Part of a small language model's weights: 7522 steps.
Each number is 50 + 15 x the weight over its row's rms, rounded and kept within 0 to 99. Layers, rows and columns count from 0. The size before them is the row's rms in percent of the matrix's.

# layer 3 attention query, 384x192, rms 0.0468, rows 367-383, columns 0-95
085:43 59 44 58 56 53 52 25 73 58 48 49 53 74 55 56 71 45 52 23 68 44 88 60 47 56 28 46 62 73 38 54 45 53 46 45 58 19 62 82 52 49 36 22 50 63 45 41 31 58 59 54 50 51 15 47 47 36 58 34 35 60 53 59 43 56 59 62 38 58 62 57 45 54 72 71 39 68 54 61 55 64 25 54 41 57 53 52 53 19 36 63 47 53 62 40
087:45 39 54 45 48 37 30 57 52 72 30 33 47 64 66 23 25 59 32 48 55 71 54 50 32 43 40 50 63 51 77 57 88 56 70 52 25 51 64 60 48 69 27 37 68 65 38 34 30 29 35 43 78 57 68 57 53 49 70 34 42 40 49 78 37 49 54 76 53 39 43 38 24 67 28 43 68 40 59 51 30 52 75 69 45 55 65 69 06 48 61 64 34 29 36 51
089:17 19 59 36 39 52 54 27 66 42 54 54 46 56 72 53 66 58 57 43 44 61 46 50 71 15 36 42 68 28 38 29 30 48 87 39 37 56 43 46 44 69 82 42 48 73 50 47 85 35 39 59 57 27 60 56 48 56 72 37 62 54 59 33 44 42 39 47 53 66 73 61 54 45 48 26 37 58 40 67 62 43 32 38 54 56 53 53 57 45 52 42 66 49 65 52
090:50 72 31 19 43 62 40 63 60 51 64 31 30 58 48 60 47 69 49 10 36 22 74 59 58 44 53 79 21 53 17 43 21 58 53 65 46 66 67 51 49 49 51 76 66 60 34 74 47 51 41 49 49 43 57 59 44 62 78 67 36 28 46 82 44 62 33 54 64 39 72 38 75 33 31 41 42 21 53 76 65 52 65 51 53 44 66 54 36 68 56 35 48 73 62 78
096:70 51 64 58 74 53 48 50 64 61 63 62 27 50 56 44 31 41 69 45 78 42 45 52 44 71 58 74 44 62 68 83 39 48 55 67 60 57 56 40 53 61 63 77 33 45 47 63 41 61 33 78 10 41 63 34 54 48 52 52 63 44 62 31 46 57 36 37 30 62 30 36 50 55 42 31 47 37 78 33 68 55 18 65 45 41 63 31 80 63 66 59 46 60 45 26
089:56 49 46 57 26 69 61 57 41 52 42 43 63 38 85 65 58 39 60 95 37 46 11 40 68 59 35 28 52 42 54 65 45 28 34 55 47 51 53 23 64 51 55 42 42 64 59 40 62 21 74 69 48 22 61 44 33 23 42 50 34 72 61 41 63 30 47 39 62 43 45 28 32 38 69 45 66 69 68 30 58 58 81 42 49 40 56 51 57 36 55 40 51 71 46 60
097:47 44 30 72 87 54 70 32 56 58 56 55 25 51 42 59 27 65 71 58 49 53 22 70 45 74 37 51 74 58 70 45 48 71 51 55 67 30 44 70 65 78 38 46 51 15 72 42 61 58 69 75 21 45 48 56 43 79 35 48 50 41 41 29 53 65 70 57 43 57 29 68 53 57 42 38 47 36 56 61 42 24 49 39 67 58 32 48 51 63 89 64 33 47 41 45
093:50 38 44 39 47 40 62 55 67 70 61 35 61 70 64 40 66 37 65 47 37 59 63 62 75 38 33 62 24 56 18 31 22 35 53 48 94 16 68 47 61 39 64 63 56 19 31 32 36 65 36 50 37 57 42 64 63 70 46 67 37 36 42 39 46 57 28 55 67 33 55 28 42 68 73 35 42 64 51 60 59 55 44 53 28 63 75 64 56 74 49 22 57 53 81 57
088:74 43 58 84 59 58 63 62 21 48 40 16 49 47 31 61 57 47 41 46 39 52 15 55 50 69 72 56 55 70 67 37 18 43 60 54 61 68 38 50 58 53 39 28 54 30 62 77 46 39 44 75 60 46 51 36 55 49 27 47 73 32 80 57 52 64 48 41 58 21 46 37 67 41 27 35 46 52 72 33 43 77 50 34 75 68 60 63 63 68 68 56 39 33 61 42
093:45 52 60 28 75 11 55 53 50 61 48 54 54 35 39 31 43 39 42 52 51 65 67 75 64 69 39 30 50 39 50 56 36 48 48 49 62 45 47 51 58 72 83 67 50 46 46 57 22 50 39 30 48 39 41 61 31 72 05 16 60 42 43 56 54 79 13 73 34 49 53 23 62 49 32 51 61 32 42 44 32 69 52 53 47 69 50 56 54 90 52 53 61 29 57 50
089:44 55 50 41 62 56 52 17 61 64 62 68 39 35 58 76 57 62 38 50 30 68 76 56 60 47 62 37 77 41 62 63 48 51 61 53 91 35 72 26 29 53 55 32 64 61 59 59 66 55 69 59 36 73 48 51 35 44 33 40 32 48 38 70 68 58 73 65 50 45 42 41 32 48 64 54 36 56 42 47 48 41 54 22 37 35 40 42 54 48 43 62 54 58 33 59
090:66 46 57 61 41 43 48 54 46 51 38 52 57 40 52 62 59 49 38 60 27 72 33 47 84 39 40 62 54 75 47 63 33 62 78 80 41 36 61 40 71 60 40 64 52 41 35 39 51 57 42 65 51 38 19 54 11 66 76 62 55 28 45 56 32 33 55 59 54 35 68 68 24 69 23 41 51 53 63 57 50 77 43 51 36 44 41 57 39 62 47 42 84 40 42 20
089:53 39 37 52 55 80 62 47 37 68 65 35 81 54 58 44 50 73 38 51 54 62 44 67 28 55 71 67 74 63 31 51 38 62 36 37 58 19 45 64 45 66 35 40 55 58 54 64 44 84 93 33 47 50 50 30 50 26 11 31 40 53 54 64 60 53 54 62 62 74 55 57 62 57 28 54 30 51 42 39 75 31 57 56 05 39 52 52 44 37 66 49 83 48 51 36
094:41 40 70 16 69 51 45 32 39 60 61 52 51 23 37 41 55 31 56 41 59 41 62 46 80 35 64 37 31 76 47 42 45 44 56 61 48 68 50 40 40 56 40 38 25 45 41 53 45 58 52 57 77 43 55 51 64 57 90 33 74 64 64 45 25 76 46 21 44 47 47 55 34 43 40 79 56 67 75 72 57 30 50 46 48 35 26 61 36 46 24 44 48 68 68 33
090:74 61 46 43 39 46 40 69 60 32 76 52 45 62 36 33 17 68 50 39 74 45 99 21 34 39 48 58 38 35 36 88 38 49 45 24 35 45 73 57 42 37 28 63 55 64 42 62 57 56 11 47 29 51 63 83 45 56 37 35 48 25 52 65 34 27 56 71 48 39 36 55 60 30 34 61 64 56 56 60 43 34 35 36 58 75 56 57 34 65 31 49 70 67 60 34
087:44 49 45 56 67 59 63 56 47 14 41 06 72 70 52 51 22 42 47 55 51 35 53 48 75 28 60 37 69 27 59 44 48 47 56 54 46 56 61 62 46 48 48 60 31 46 40 61 62 46 47 51 39 42 31 54 63 67 54 66 51 62 46 38 58 64 00 47 72 52 58 21 68 43 24 65 44 53 26 10 50 63 50 79 50 47 68 59 45 55 31 32 56 33 56 95
083:62 49 59 61 69 46 61 36 33 74 55 65 70 61 55 50 53 45 45 32 66 38 51 41 58 44 47 69 57 59 56 30 62 64 12 34 22 31 40 46 33 32 60 23 39 47 42 71 64 58 35 51 55 51 60 56 33 39 49 69 51 37 31 47 40 30 77 47 30 58 62 76 40 51 46 50 65 39 29 62 41 45 31 68 19 35 68 40 39 24 48 70 49 54 56 65
# layer 3 attention key, 384x192, rms 0.0468, rows 367-383, columns 0-95
086:43 31 23 55 39 55 58 28 37 26 52 55 00 42 54 78 81 32 54 49 62 65 57 63 59 09 58 49 48 50 53 54 17 53 39 72 41 57 50 58 33 52 47 55 15 51 54 59 74 37 62 40 54 82 54 37 66 33 55 53 29 21 60 35 51 46 36 28 40 58 71 49 71 52 39 35 71 39 33 37 55 55 48 48 48 70 47 47 68 76 61 48 56 36 29 50
082:47 45 76 47 42 53 58 41 30 08 76 53 70 26 61 37 72 53 40 68 50 54 51 62 56 55 46 49 49 48 51 40 49 44 44 29 46 41 57 16 52 37 54 56 32 63 66 46 26 43 32 42 70 44 26 55 55 34 55 33 31 43 38 42 63 42 42 85 53 57 56 72 30 51 67 48 69 25 47 46 38 48 43 47 43 21 49 57 45 47 48 54 49 52 41 34
083:47 43 48 39 54 49 37 44 57 38 41 69 77 61 38 59 43 62 65 43 66 61 72 39 55 71 63 38 36 58 58 52 47 59 52 60 40 74 37 55 46 69 52 23 44 37 16 46 64 76 38 23 52 47 37 35 50 13 34 59 51 44 48 36 34 31 44 54 55 40 31 58 93 49 28 49 49 61 76 34 38 58 41 18 45 59 39 50 67 81 44 33 58 67 35 22
081:46 27 39 48 83 38 55 52 29 29 25 59 66 75 10 48 47 60 41 31 54 56 70 56 44 56 22 45 59 64 38 82 40 55 41 60 49 35 28 43 48 56 55 00 38 54 23 46 35 54 40 68 57 44 39 27 57 01 52 42 71 57 68 67 47 60 33 55 59 50 48 53 46 28 58 50 82 48 36 63 84 78 12 51 49 64 60 51 42 16 53 57 59 66 48 38
085:48 51 61 77 43 16 52 39 41 86 72 69 67 76 37 17 66 32 33 63 54 44 62 61 68 46 51 58 41 76 51 52 66 64 68 24 69 22 37 66 48 62 40 56 55 46 66 40 49 50 56 66 69 36 63 42 71 76 22 33 58 48 66 51 48 49 60 29 41 61 50 37 75 54 85 46 33 65 60 40 50 82 69 63 42 43 35 65 41 27 40 38 44 36 48 58
078:41 44 44 39 46 52 46 85 79 63 44 30 56 24 24 50 85 22 69 42 48 49 65 47 43 61 58 45 75 37 55 37 18 09 65 54 47 30 48 63 74 63 43 58 70 77 53 48 68 43 63 55 35 56 38 09 06 72 50 49 56 43 66 50 77 41 37 40 51 47 63 41 56 20 30 71 61 41 27 43 39 47 62 53 63 66 27 61 79 53 53 49 51 25 53 86
087:54 35 45 28 44 57 45 28 96 45 52 58 52 60 24 60 40 48 71 59 75 41 46 82 25 30 48 59 38 38 43 59 47 81 85 35 66 57 24 65 38 44 63 43 60 62 53 65 44 49 06 39 63 33 48 36 67 38 58 28 33 51 63 24 45 62 46 44 61 49 34 64 48 45 29 68 29 41 66 70 67 52 25 58 32 27 54 64 41 47 51 74 55 50 58 48
085:50 40 67 47 31 67 58 53 57 59 69 21 50 61 31 53 78 44 47 26 44 55 69 65 28 60 56 58 46 59 53 81 37 36 48 42 19 50 42 73 63 57 67 56 32 66 55 26 54 78 47 56 37 61 39 65 54 65 39 41 43 52 49 37 21 41 53 47 56 56 58 47 56 46 55 48 42 36 22 40 62 35 46 68 84 65 40 41 57 82 61 68 52 39 77 69
083:56 49 74 63 36 31 36 49 61 33 59 53 62 44 57 51 31 42 73 52 48 25 43 70 57 35 43 51 36 66 36 76 44 61 71 39 47 41 56 51 53 61 32 51 62 63 51 65 28 58 35 34 71 43 52 56 36 88 70 61 51 51 55 53 69 44 46 52 53 55 41 41 44 53 51 51 92 65 36 46 59 62 60 92 69 75 70 37 70 69 39 59 42 34 42 50
091:37 58 54 64 48 53 63 49 52 67 87 30 56 22 45 73 16 59 29 43 85 61 56 45 66 37 51 26 54 68 44 77 49 76 53 19 38 55 57 66 55 43 46 69 40 47 49 40 53 49 37 32 40 62 64 46 63 73 30 34 59 63 50 42 47 40 33 52 32 68 56 44 61 53 50 50 56 69 29 27 44 73 48 68 48 37 49 53 26 84 08 40 47 39 41 34
083:41 58 42 22 64 66 19 40 43 43 51 48 16 42 31 92 53 35 52 64 69 76 32 32 56 48 41 51 35 53 38 47 48 56 34 41 68 53 54 61 62 32 69 30 61 59 36 61 45 56 87 60 58 54 46 52 49 41 56 43 51 50 65 48 49 47 54 39 20 42 23 78 39 42 20 61 65 53 58 63 40 41 39 45 34 31 50 48 48 58 59 64 45 69 24 66
086:38 40 79 39 30 69 25 55 60 54 55 34 46 45 35 64 52 43 51 12 77 25 39 35 37 27 31 30 53 53 67 37 32 44 77 36 57 66 65 64 39 39 51 27 27 63 69 37 68 41 50 26 69 81 50 61 51 41 58 50 46 56 57 38 64 53 46 26 55 47 70 54 39 39 39 54 74 99 45 70 33 11 55 50 45 44 65 53 78 70 52 42 42 57 38 73
091:52 68 67 84 61 45 47 36 58 35 55 46 64 60 43 73 54 52 19 31 33 61 69 57 68 42 38 57 24 41 61 36 47 35 45 64 20 43 26 40 91 65 38 48 41 48 53 42 36 54 74 61 59 60 76 34 55 54 60 44 34 49 50 49 28 43 27 35 67 74 58 38 51 44 41 60 69 48 40 43 48 49 43 35 66 60 24 52 48 59 40 56 49 55 17 18
090:72 27 66 60 35 57 48 55 54 51 58 57 22 65 65 62 40 47 54 70 67 51 41 27 61 28 59 54 82 52 59 39 69 15 45 63 62 50 44 41 35 38 17 44 40 66 58 37 49 36 64 56 10 64 67 48 67 70 19 64 46 45 57 49 58 31 54 35 39 66 64 48 32 60 27 31 14 46 46 64 50 63 17 37 57 53 62 63 74 73 52 53 69 65 49 40
084:21 35 39 23 32 47 48 62 40 31 35 40 18 59 52 75 62 40 50 67 56 55 62 61 46 45 44 25 57 52 36 17 19 45 44 52 67 49 30 40 36 47 62 33 27 29 65 41 20 23 58 55 37 53 44 50 28 41 75 29 60 61 45 38 61 46 66 38 41 43 42 61 43 65 36 33 52 50 36 41 61 52 62 22 65 68 47 48 73 37 64 51 43 46 54 50
086:32 37 53 42 26 48 63 57 41 40 43 44 59 26 52 27 45 52 56 50 65 31 41 61 58 63 44 50 38 48 34 62 66 50 66 45 25 49 40 41 76 24 38 44 44 51 14 52 65 69 29 52 55 31 26 29 32 57 58 37 46 42 69 53 54 45 54 55 44 55 41 54 61 39 35 76 17 28 44 49 39 74 40 49 43 64 38 66 69 52 06 54 53 62 51 42
082:26 61 44 33 77 48 35 74 44 36 33 45 35 53 29 65 66 41 34 35 44 75 50 53 53 70 54 81 62 75 48 47 74 45 45 90 58 50 52 48 42 58 54 70 71 25 26 78 62 41 58 23 60 57 52 63 52 62 63 46 44 57 58 61 48 53 33 39 70 36 62 40 58 40 59 75 55 48 65 32 33 48 50 48 25 79 53 54 44 61 54 47 36 74 43 65
# layer 3 attention value, 384x192, rms 0.0454, rows 288-307, columns 0-95
105:47 40 30 56 41 51 73 74 26 52 46 73 25 44 58 52 36 49 35 53 40 47 29 40 76 64 29 49 39 50 44 37 28 41 33 54 32 43 63 26 45 57 39 52 56 76 57 41 47 66 57 39 59 63 61 37 51 50 55 85 37 64 68 53 30 25 45 62 39 63 37 64 64 77 38 46 44 66 46 39 31 62 29 54 87 27 67 49 68 50 39 60 23 67 50 53
097:18 51 37 41 61 21 39 36 59 44 62 23 59 43 19 36 62 41 40 74 42 51 28 23 27 73 36 45 38 66 54 62 49 51 44 38 63 52 43 48 48 29 51 57 45 60 71 71 34 34 50 42 34 54 67 41 72 25 70 60 48 77 25 16 34 36 60 62 32 43 48 67 64 67 28 51 51 37 46 50 90 37 71 55 69 32 39 56 51 52 37 54 49 43 64 73
100:37 48 48 28 48 50 32 53 36 63 41 29 66 55 42 58 38 49 52 50 48 39 34 59 62 50 44 35 79 75 59 38 42 52 43 39 53 64 36 49 37 35 41 49 48 65 59 47 60 59 30 55 26 23 24 34 30 45 61 48 18 56 36 45 49 54 86 59 41 57 22 40 25 44 62 33 49 22 43 48 66 69 53 52 46 45 32 46 64 52 19 48 59 61 51 77
097:55 36 26 34 64 53 43 56 51 55 52 62 55 69 46 52 65 43 49 34 43 30 64 45 57 46 63 43 62 54 48 48 59 38 56 25 42 59 72 54 56 46 68 23 82 16 51 62 55 66 80 56 38 47 43 23 52 48 45 48 30 26 35 45 51 60 40 56 31 58 32 38 48 83 47 48 62 68 36 62 55 76 44 64 38 41 46 51 80 37 32 41 46 50 36 87
091:48 49 96 68 19 50 54 40 52 18 61 41 58 60 48 41 40 42 67 60 67 80 67 25 45 65 55 62 66 84 44 57 54 61 41 30 42 69 38 64 73 81 64 21 61 30 26 71 55 78 44 41 40 58 74 45 49 52 56 46 48 65 87 47 54 37 59 72 51 64 34 27 54 50 61 35 43 59 43 60 55 44 67 46 68 54 36 21 51 50 50 28 41 43 56 63
102:47 41 40 78 64 33 32 47 60 81 54 40 29 46 63 29 38 49 54 66 61 06 36 76 59 57 39 00 46 76 34 57 49 48 32 53 68 48 48 75 36 35 33 64 51 51 50 62 37 38 82 38 41 54 43 31 47 41 32 31 88 48 39 54 76 32 80 55 46 52 62 32 50 53 77 54 60 68 28 46 73 66 34 49 59 55 46 56 56 54 26 52 36 42 57 43
100:60 55 34 46 95 71 38 54 38 53 41 57 42 36 67 50 48 25 26 78 56 58 48 48 46 78 42 24 55 48 65 58 45 30 39 44 64 37 51 44 60 57 44 57 37 62 72 35 60 44 39 67 93 46 57 38 54 56 14 51 49 62 55 34 32 48 39 43 60 39 40 55 55 49 63 02 34 69 41 51 44 36 37 41 54 43 34 50 40 64 46 66 56 68 50 45
092:62 63 30 63 46 42 49 45 66 38 49 49 46 45 65 45 50 37 60 51 54 48 56 58 30 42 31 59 34 35 44 68 55 89 28 65 39 51 19 38 63 55 47 63 62 42 81 65 45 41 39 52 40 44 50 81 60 48 48 37 55 44 51 54 29 45 16 72 61 37 73 65 48 39 38 54 61 37 56 33 40 63 18 31 56 42 50 78 39 78 42 66 35 48 38 63
101:42 31 66 62 66 46 49 28 48 34 81 48 55 52 65 68 63 38 29 35 37 73 66 33 47 53 48 40 54 70 57 54 29 20 32 73 40 34 44 51 64 43 55 33 69 54 60 60 60 39 40 36 65 35 41 58 58 53 57 76 68 64 64 55 47 57 34 33 51 54 19 27 42 55 48 50 16 45 36 52 63 60 65 57 55 46 50 46 32 54 26 79 55 66 46 68
090:51 16 60 52 70 42 47 33 60 51 30 28 58 67 39 56 39 47 58 59 56 44 54 09 36 65 60 49 19 64 78 73 56 64 81 18 53 32 71 74 60 58 48 71 31 47 48 67 57 31 36 62 41 61 37 37 52 56 91 63 51 45 38 35 50 64 34 40 33 40 39 66 56 47 62 34 57 41 64 56 15 45 43 42 70 51 46 52 77 89 46 64 16 69 73 72
099:48 54 79 51 55 49 35 26 52 48 36 34 48 72 47 51 64 55 47 45 39 28 73 56 45 58 35 38 09 49 50 63 44 42 49 63 58 51 62 53 20 41 38 32 45 73 48 65 49 53 52 52 37 68 25 51 50 83 69 55 62 34 41 33 43 50 83 38 38 58 56 32 37 34 68 70 68 45 55 21 50 65 40 42 48 23 69 52 27 55 79 27 46 42 43 65
100:32 52 43 49 62 46 51 48 49 79 39 40 26 40 50 31 35 56 29 58 53 49 52 59 60 35 57 22 99 37 62 35 59 57 58 78 56 43 37 53 45 50 37 55 57 24 67 44 65 40 76 38 16 40 51 63 68 33 32 44 49 32 46 59 56 60 69 39 75 54 63 38 55 24 56 77 39 26 55 56 35 32 62 47 40 68 26 63 43 40 36 27 65 34 55 51
098:56 49 44 69 56 53 65 40 70 52 49 54 36 61 29 53 52 48 85 64 41 25 52 76 54 73 48 52 52 63 42 58 60 38 61 37 52 26 76 62 49 51 52 52 67 52 60 44 32 25 17 36 48 24 29 37 74 47 50 20 54 54 44 50 36 57 52 58 51 49 88 43 51 62 46 58 39 57 64 45 52 74 59 47 38 50 64 48 38 38 41 37 79 56 57 35
105:62 36 56 51 66 56 38 34 52 49 61 75 57 33 36 39 75 25 71 51 29 43 59 50 32 83 50 46 49 70 69 60 14 67 26 34 53 46 62 53 60 53 55 34 34 49 63 72 43 41 46 67 52 46 48 50 77 39 49 62 33 38 47 60 50 45 56 48 47 35 53 27 59 32 48 49 48 67 33 35 85 44 38 52 24 54 38 48 50 46 56 78 54 56 91 65
102:44 34 13 10 46 63 62 44 64 39 67 46 45 76 35 40 52 43 62 70 74 52 57 48 64 42 56 35 65 59 37 41 41 29 64 59 59 48 44 74 54 52 43 22 62 53 44 45 47 71 29 63 84 47 37 55 32 67 62 68 49 41 40 81 45 54 46 42 63 57 49 86 55 54 44 51 92 55 25 54 57 83 46 52 45 72 25 27 47 44 55 70 58 36 73 43
095:50 60 48 37 50 68 39 32 06 38 39 50 27 88 75 57 54 37 73 67 50 25 33 63 40 61 58 50 35 27 47 60 55 72 42 39 61 41 68 35 47 57 45 79 29 51 51 39 48 57 50 57 54 68 56 52 56 69 69 51 50 69 78 35 44 35 34 44 17 47 60 71 45 37 30 76 44 17 46 42 61 32 80 44 54 39 36 62 73 49 60 33 48 62 38 36
095:59 68 72 61 48 41 63 65 58 63 71 69 47 51 24 29 54 51 47 31 66 47 35 45 58 90 56 48 58 40 33 25 26 61 56 70 40 60 49 50 49 62 44 67 53 65 24 70 32 52 25 44 84 53 52 40 51 21 47 64 55 45 56 40 50 52 73 39 20 55 34 72 66 41 61 47 53 44 52 25 35 56 61 68 53 29 56 54 60 40 65 58 50 76 28 38
100:13 42 37 36 60 24 33 56 58 61 24 60 71 41 52 55 46 39 20 59 66 66 62 55 81 38 62 32 58 41 41 62 60 45 52 17 56 60 38 36 27 61 29 57 43 47 50 30 39 57 52 53 87 59 18 39 45 53 47 73 35 43 44 26 35 14 51 46 67 64 55 34 50 30 65 55 51 47 85 48 57 63 42 69 66 36 62 28 32 47 40 69 54 42 51 36
098:28 39 68 44 38 44 46 86 44 63 60 56 33 49 52 70 20 54 25 70 51 33 37 53 44 50 50 26 52 54 48 53 47 62 58 49 56 37 62 57 69 53 35 37 51 75 41 60 28 64 69 27 53 58 52 31 51 44 32 47 61 59 64 23 57 47 78 23 40 36 52 26 68 30 43 32 39 32 33 74 62 58 62 42 51 61 42 66 37 52 40 63 47 44 42 65
107:34 41 34 68 51 48 46 30 81 45 42 64 44 54 39 51 28 46 21 50 62 52 61 63 91 47 39 37 53 38 31 55 42 61 35 55 61 39 37 22 67 51 32 29 51 57 88 47 63 55 48 22 47 24 47 44 56 17 71 42 75 81 35 55 60 59 46 53 46 49 69 79 38 49 42 34 32 33 40 54 48 56 45 43 62 65 64 64 67 42 44 58 44 44 38 24
# layer 3 attention output (transposed), 384x192, rms 0.0576, rows 288-306, columns 0-95
117:50 53 20 48 44 67 67 50 47 43 42 41 37 43 30 47 11 56 73 53 63 51 34 69 61 67 31 46 46 25 49 34 61 38 08 52 40 62 39 53 33 39 43 55 64 52 51 71 42 40 48 34 23 48 35 50 72 58 57 78 63 63 55 67 20 63 55 40 43 47 55 84 79 53 51 41 72 64 44 54 63 69 47 49 57 58 40 37 58 67 49 69 57 59 61 60
109:44 36 46 29 20 61 32 29 59 40 55 17 55 59 65 39 70 50 62 68 62 50 39 60 41 73 49 48 44 46 22 45 71 54 21 50 35 50 60 50 55 52 41 49 56 61 67 60 70 19 73 60 50 56 76 09 56 67 57 94 52 60 60 46 36 34 53 53 48 57 63 54 65 70 51 51 37 49 78 39 61 80 65 55 60 56 26 78 61 48 51 41 59 30 58 65
116:45 38 67 75 55 42 43 45 54 84 44 63 35 45 44 50 58 45 44 51 47 54 45 44 38 41 61 35 76 20 50 57 70 55 20 80 61 51 32 55 31 66 34 59 30 50 32 25 75 33 69 70 57 33 51 70 33 74 56 63 64 62 33 59 62 43 56 29 75 78 18 42 45 72 63 65 53 71 65 56 35 47 66 49 54 66 33 55 72 49 60 56 34 38 35 56
108:57 40 56 64 68 58 37 46 58 54 79 53 67 42 67 56 36 30 33 56 52 52 56 22 51 76 44 54 49 61 57 52 60 60 70 72 30 48 48 59 44 44 65 48 76 46 42 67 57 60 73 32 48 35 56 40 57 49 58 51 47 55 38 25 36 31 53 42 55 27 58 69 60 91 63 35 40 68 42 57 51 53 44 50 58 59 18 40 44 30 41 53 46 65 24 60
100:66 49 61 57 48 56 48 51 43 63 66 88 47 39 61 49 41 47 72 67 52 43 13 39 48 62 50 36 56 33 55 67 90 83 37 13 40 57 41 61 41 26 57 51 53 61 87 37 48 28 70 19 43 83 59 37 45 55 71 30 61 38 46 37 44 54 61 51 48 56 42 55 50 60 46 63 20 60 53 40 36 42 66 55 66 55 48 29 37 32 71 63 52 21 31 63
115:43 41 49 78 36 55 64 41 52 58 72 40 45 75 51 49 35 34 67 38 80 35 31 69 66 58 51 46 23 62 71 03 29 51 37 54 64 40 44 39 52 61 48 30 31 34 59 50 46 51 76 64 78 77 53 32 47 38 50 66 76 31 47 37 70 45 51 57 48 58 42 21 42 29 48 54 38 76 61 36 70 53 58 80 36 54 44 38 59 55 62 62 37 43 46 62
109:64 58 46 78 54 42 41 73 76 39 34 52 55 50 53 27 41 69 63 22 42 35 68 34 59 57 49 39 40 35 25 62 11 21 34 42 57 76 73 39 65 62 55 48 43 72 42 42 61 52 57 62 55 44 33 71 36 56 51 79 63 42 56 29 39 42 47 56 47 37 33 44 61 33 41 56 53 62 38 75 62 44 39 28 56 54 52 52 49 43 57 34 49 56 36 65
098:29 48 34 50 53 62 46 49 32 39 15 30 33 50 59 47 40 67 39 46 50 41 59 37 54 29 57 38 57 31 59 62 69 35 30 46 46 27 62 47 67 66 69 59 56 29 52 33 28 39 37 72 47 50 63 81 54 38 52 48 78 63 51 31 48 37 71 68 74 45 63 60 22 48 32 16 47 33 53 43 49 82 37 59 43 42 68 40 33 58 20 60 59 28 38 53
114:55 84 53 40 77 36 34 41 46 36 55 43 46 36 51 44 63 72 68 34 58 31 49 44 52 48 67 41 64 38 40 51 44 79 50 52 42 69 56 66 60 55 46 48 45 56 71 75 71 29 85 35 41 54 72 55 38 75 46 84 85 35 57 50 46 75 59 28 52 50 43 43 62 59 39 56 50 59 42 54 31 42 63 77 50 38 38 47 23 42 36 62 47 49 46 46
097:40 63 37 56 61 53 46 36 81 72 52 56 67 65 52 29 74 51 61 50 57 47 67 32 56 30 52 41 16 37 31 66 62 52 56 32 53 40 56 53 23 64 64 50 50 59 60 62 56 01 71 59 42 38 63 63 51 30 45 50 45 61 30 55 33 37 49 49 61 50 58 54 45 68 73 44 38 59 75 58 66 61 44 37 50 52 38 46 48 70 61 83 60 57 45 35
114:35 57 47 31 26 34 51 35 63 30 44 54 43 33 58 57 65 31 19 41 47 50 37 64 54 47 57 41 36 56 65 37 49 55 56 50 36 63 74 59 47 39 26 53 41 67 44 72 53 49 52 55 42 74 39 52 27 65 69 56 67 34 46 88 44 29 63 77 71 42 26 50 25 38 28 40 26 45 34 31 23 63 75 52 59 46 43 65 50 50 46 57 51 43 51 59
110:29 55 39 49 40 54 61 53 48 80 66 19 49 47 43 44 36 67 38 37 58 50 60 56 55 25 37 31 71 40 61 64 26 40 58 54 61 56 61 35 62 47 72 66 39 52 31 39 50 39 41 53 47 47 46 43 56 84 73 68 48 62 34 73 57 52 50 30 50 53 54 38 62 31 35 58 52 52 30 55 47 44 55 44 36 82 49 29 72 73 51 34 38 77 71 60
105:37 59 40 54 45 38 47 40 55 54 63 49 64 36 65 29 65 34 51 52 50 45 66 44 54 39 61 51 58 90 58 64 08 44 65 66 52 38 48 73 45 75 34 49 25 14 40 62 39 34 28 62 66 59 43 51 64 43 35 45 46 55 36 49 50 60 40 42 90 39 73 43 48 72 62 36 58 56 64 40 68 40 57 77 45 42 37 61 55 47 42 49 59 27 56 40
118:49 61 44 60 60 53 42 54 64 46 60 61 40 42 24 16 47 70 37 53 55 54 75 35 15 47 51 62 43 65 71 64 25 67 35 29 39 65 44 58 50 59 41 59 51 49 50 80 42 67 81 65 50 58 35 33 38 60 56 40 36 56 28 61 46 33 61 66 60 73 24 66 55 50 38 46 49 62 59 34 59 45 30 52 68 37 43 63 39 44 63 79 62 67 07 67
111:42 56 62 45 80 65 56 45 38 36 61 19 60 38 51 18 71 39 40 82 44 63 33 60 51 63 37 39 62 64 70 47 35 47 63 63 56 37 10 55 57 77 47 42 67 57 40 42 51 53 58 51 62 49 47 87 42 39 64 45 56 44 67 40 37 59 54 61 47 72 76 51 33 54 56 46 47 69 35 69 57 46 67 62 37 64 44 44 62 12 63 54 73 69 66 39
106:49 42 52 50 45 52 61 46 72 48 38 48 50 49 58 52 52 37 72 45 48 28 32 53 37 34 74 58 28 74 17 45 39 41 36 55 50 32 68 52 38 34 48 54 22 51 32 34 34 70 18 66 20 72 71 43 55 34 57 51 35 42 44 36 58 64 17 79 27 54 53 56 33 34 37 57 49 58 55 57 53 53 58 57 45 62 49 66 53 45 51 49 86 47 42 78
099:54 62 62 45 62 49 71 70 52 45 66 76 55 78 24 27 43 65 75 66 33 22 23 53 77 65 51 66 36 43 58 20 75 50 45 62 52 54 47 56 51 51 40 75 51 53 27 66 38 57 31 28 48 32 45 39 55 38 45 50 47 52 59 73 06 33 47 47 23 57 45 32 33 73 60 78 51 15 42 67 40 52 43 36 39 33 52 24 44 48 41 32 79 44 55 40
111:37 43 55 33 45 72 62 47 80 19 52 35 46 60 59 41 55 54 67 54 24 50 32 82 51 63 44 34 60 30 52 39 56 27 54 34 65 80 77 55 39 52 47 50 77 58 38 28 55 52 69 66 43 46 35 62 29 43 87 51 33 39 76 50 54 79 59 44 82 30 22 21 58 66 53 57 57 47 83 46 64 65 43 61 57 63 33 44 51 74 53 60 50 59 66 59
107:60 64 51 63 64 73 44 68 42 68 52 53 48 30 51 79 35 63 77 57 17 58 27 47 30 59 38 65 25 59 69 21 40 21 31 20 50 30 43 42 60 43 42 25 38 46 65 51 37 65 53 21 53 45 46 51 83 45 28 33 45 82 64 61 54 29 45 38 53 64 57 37 46 29 52 50 44 56 62 43 48 50 52 46 51 69 41 38 27 60 71 46 63 36 50 47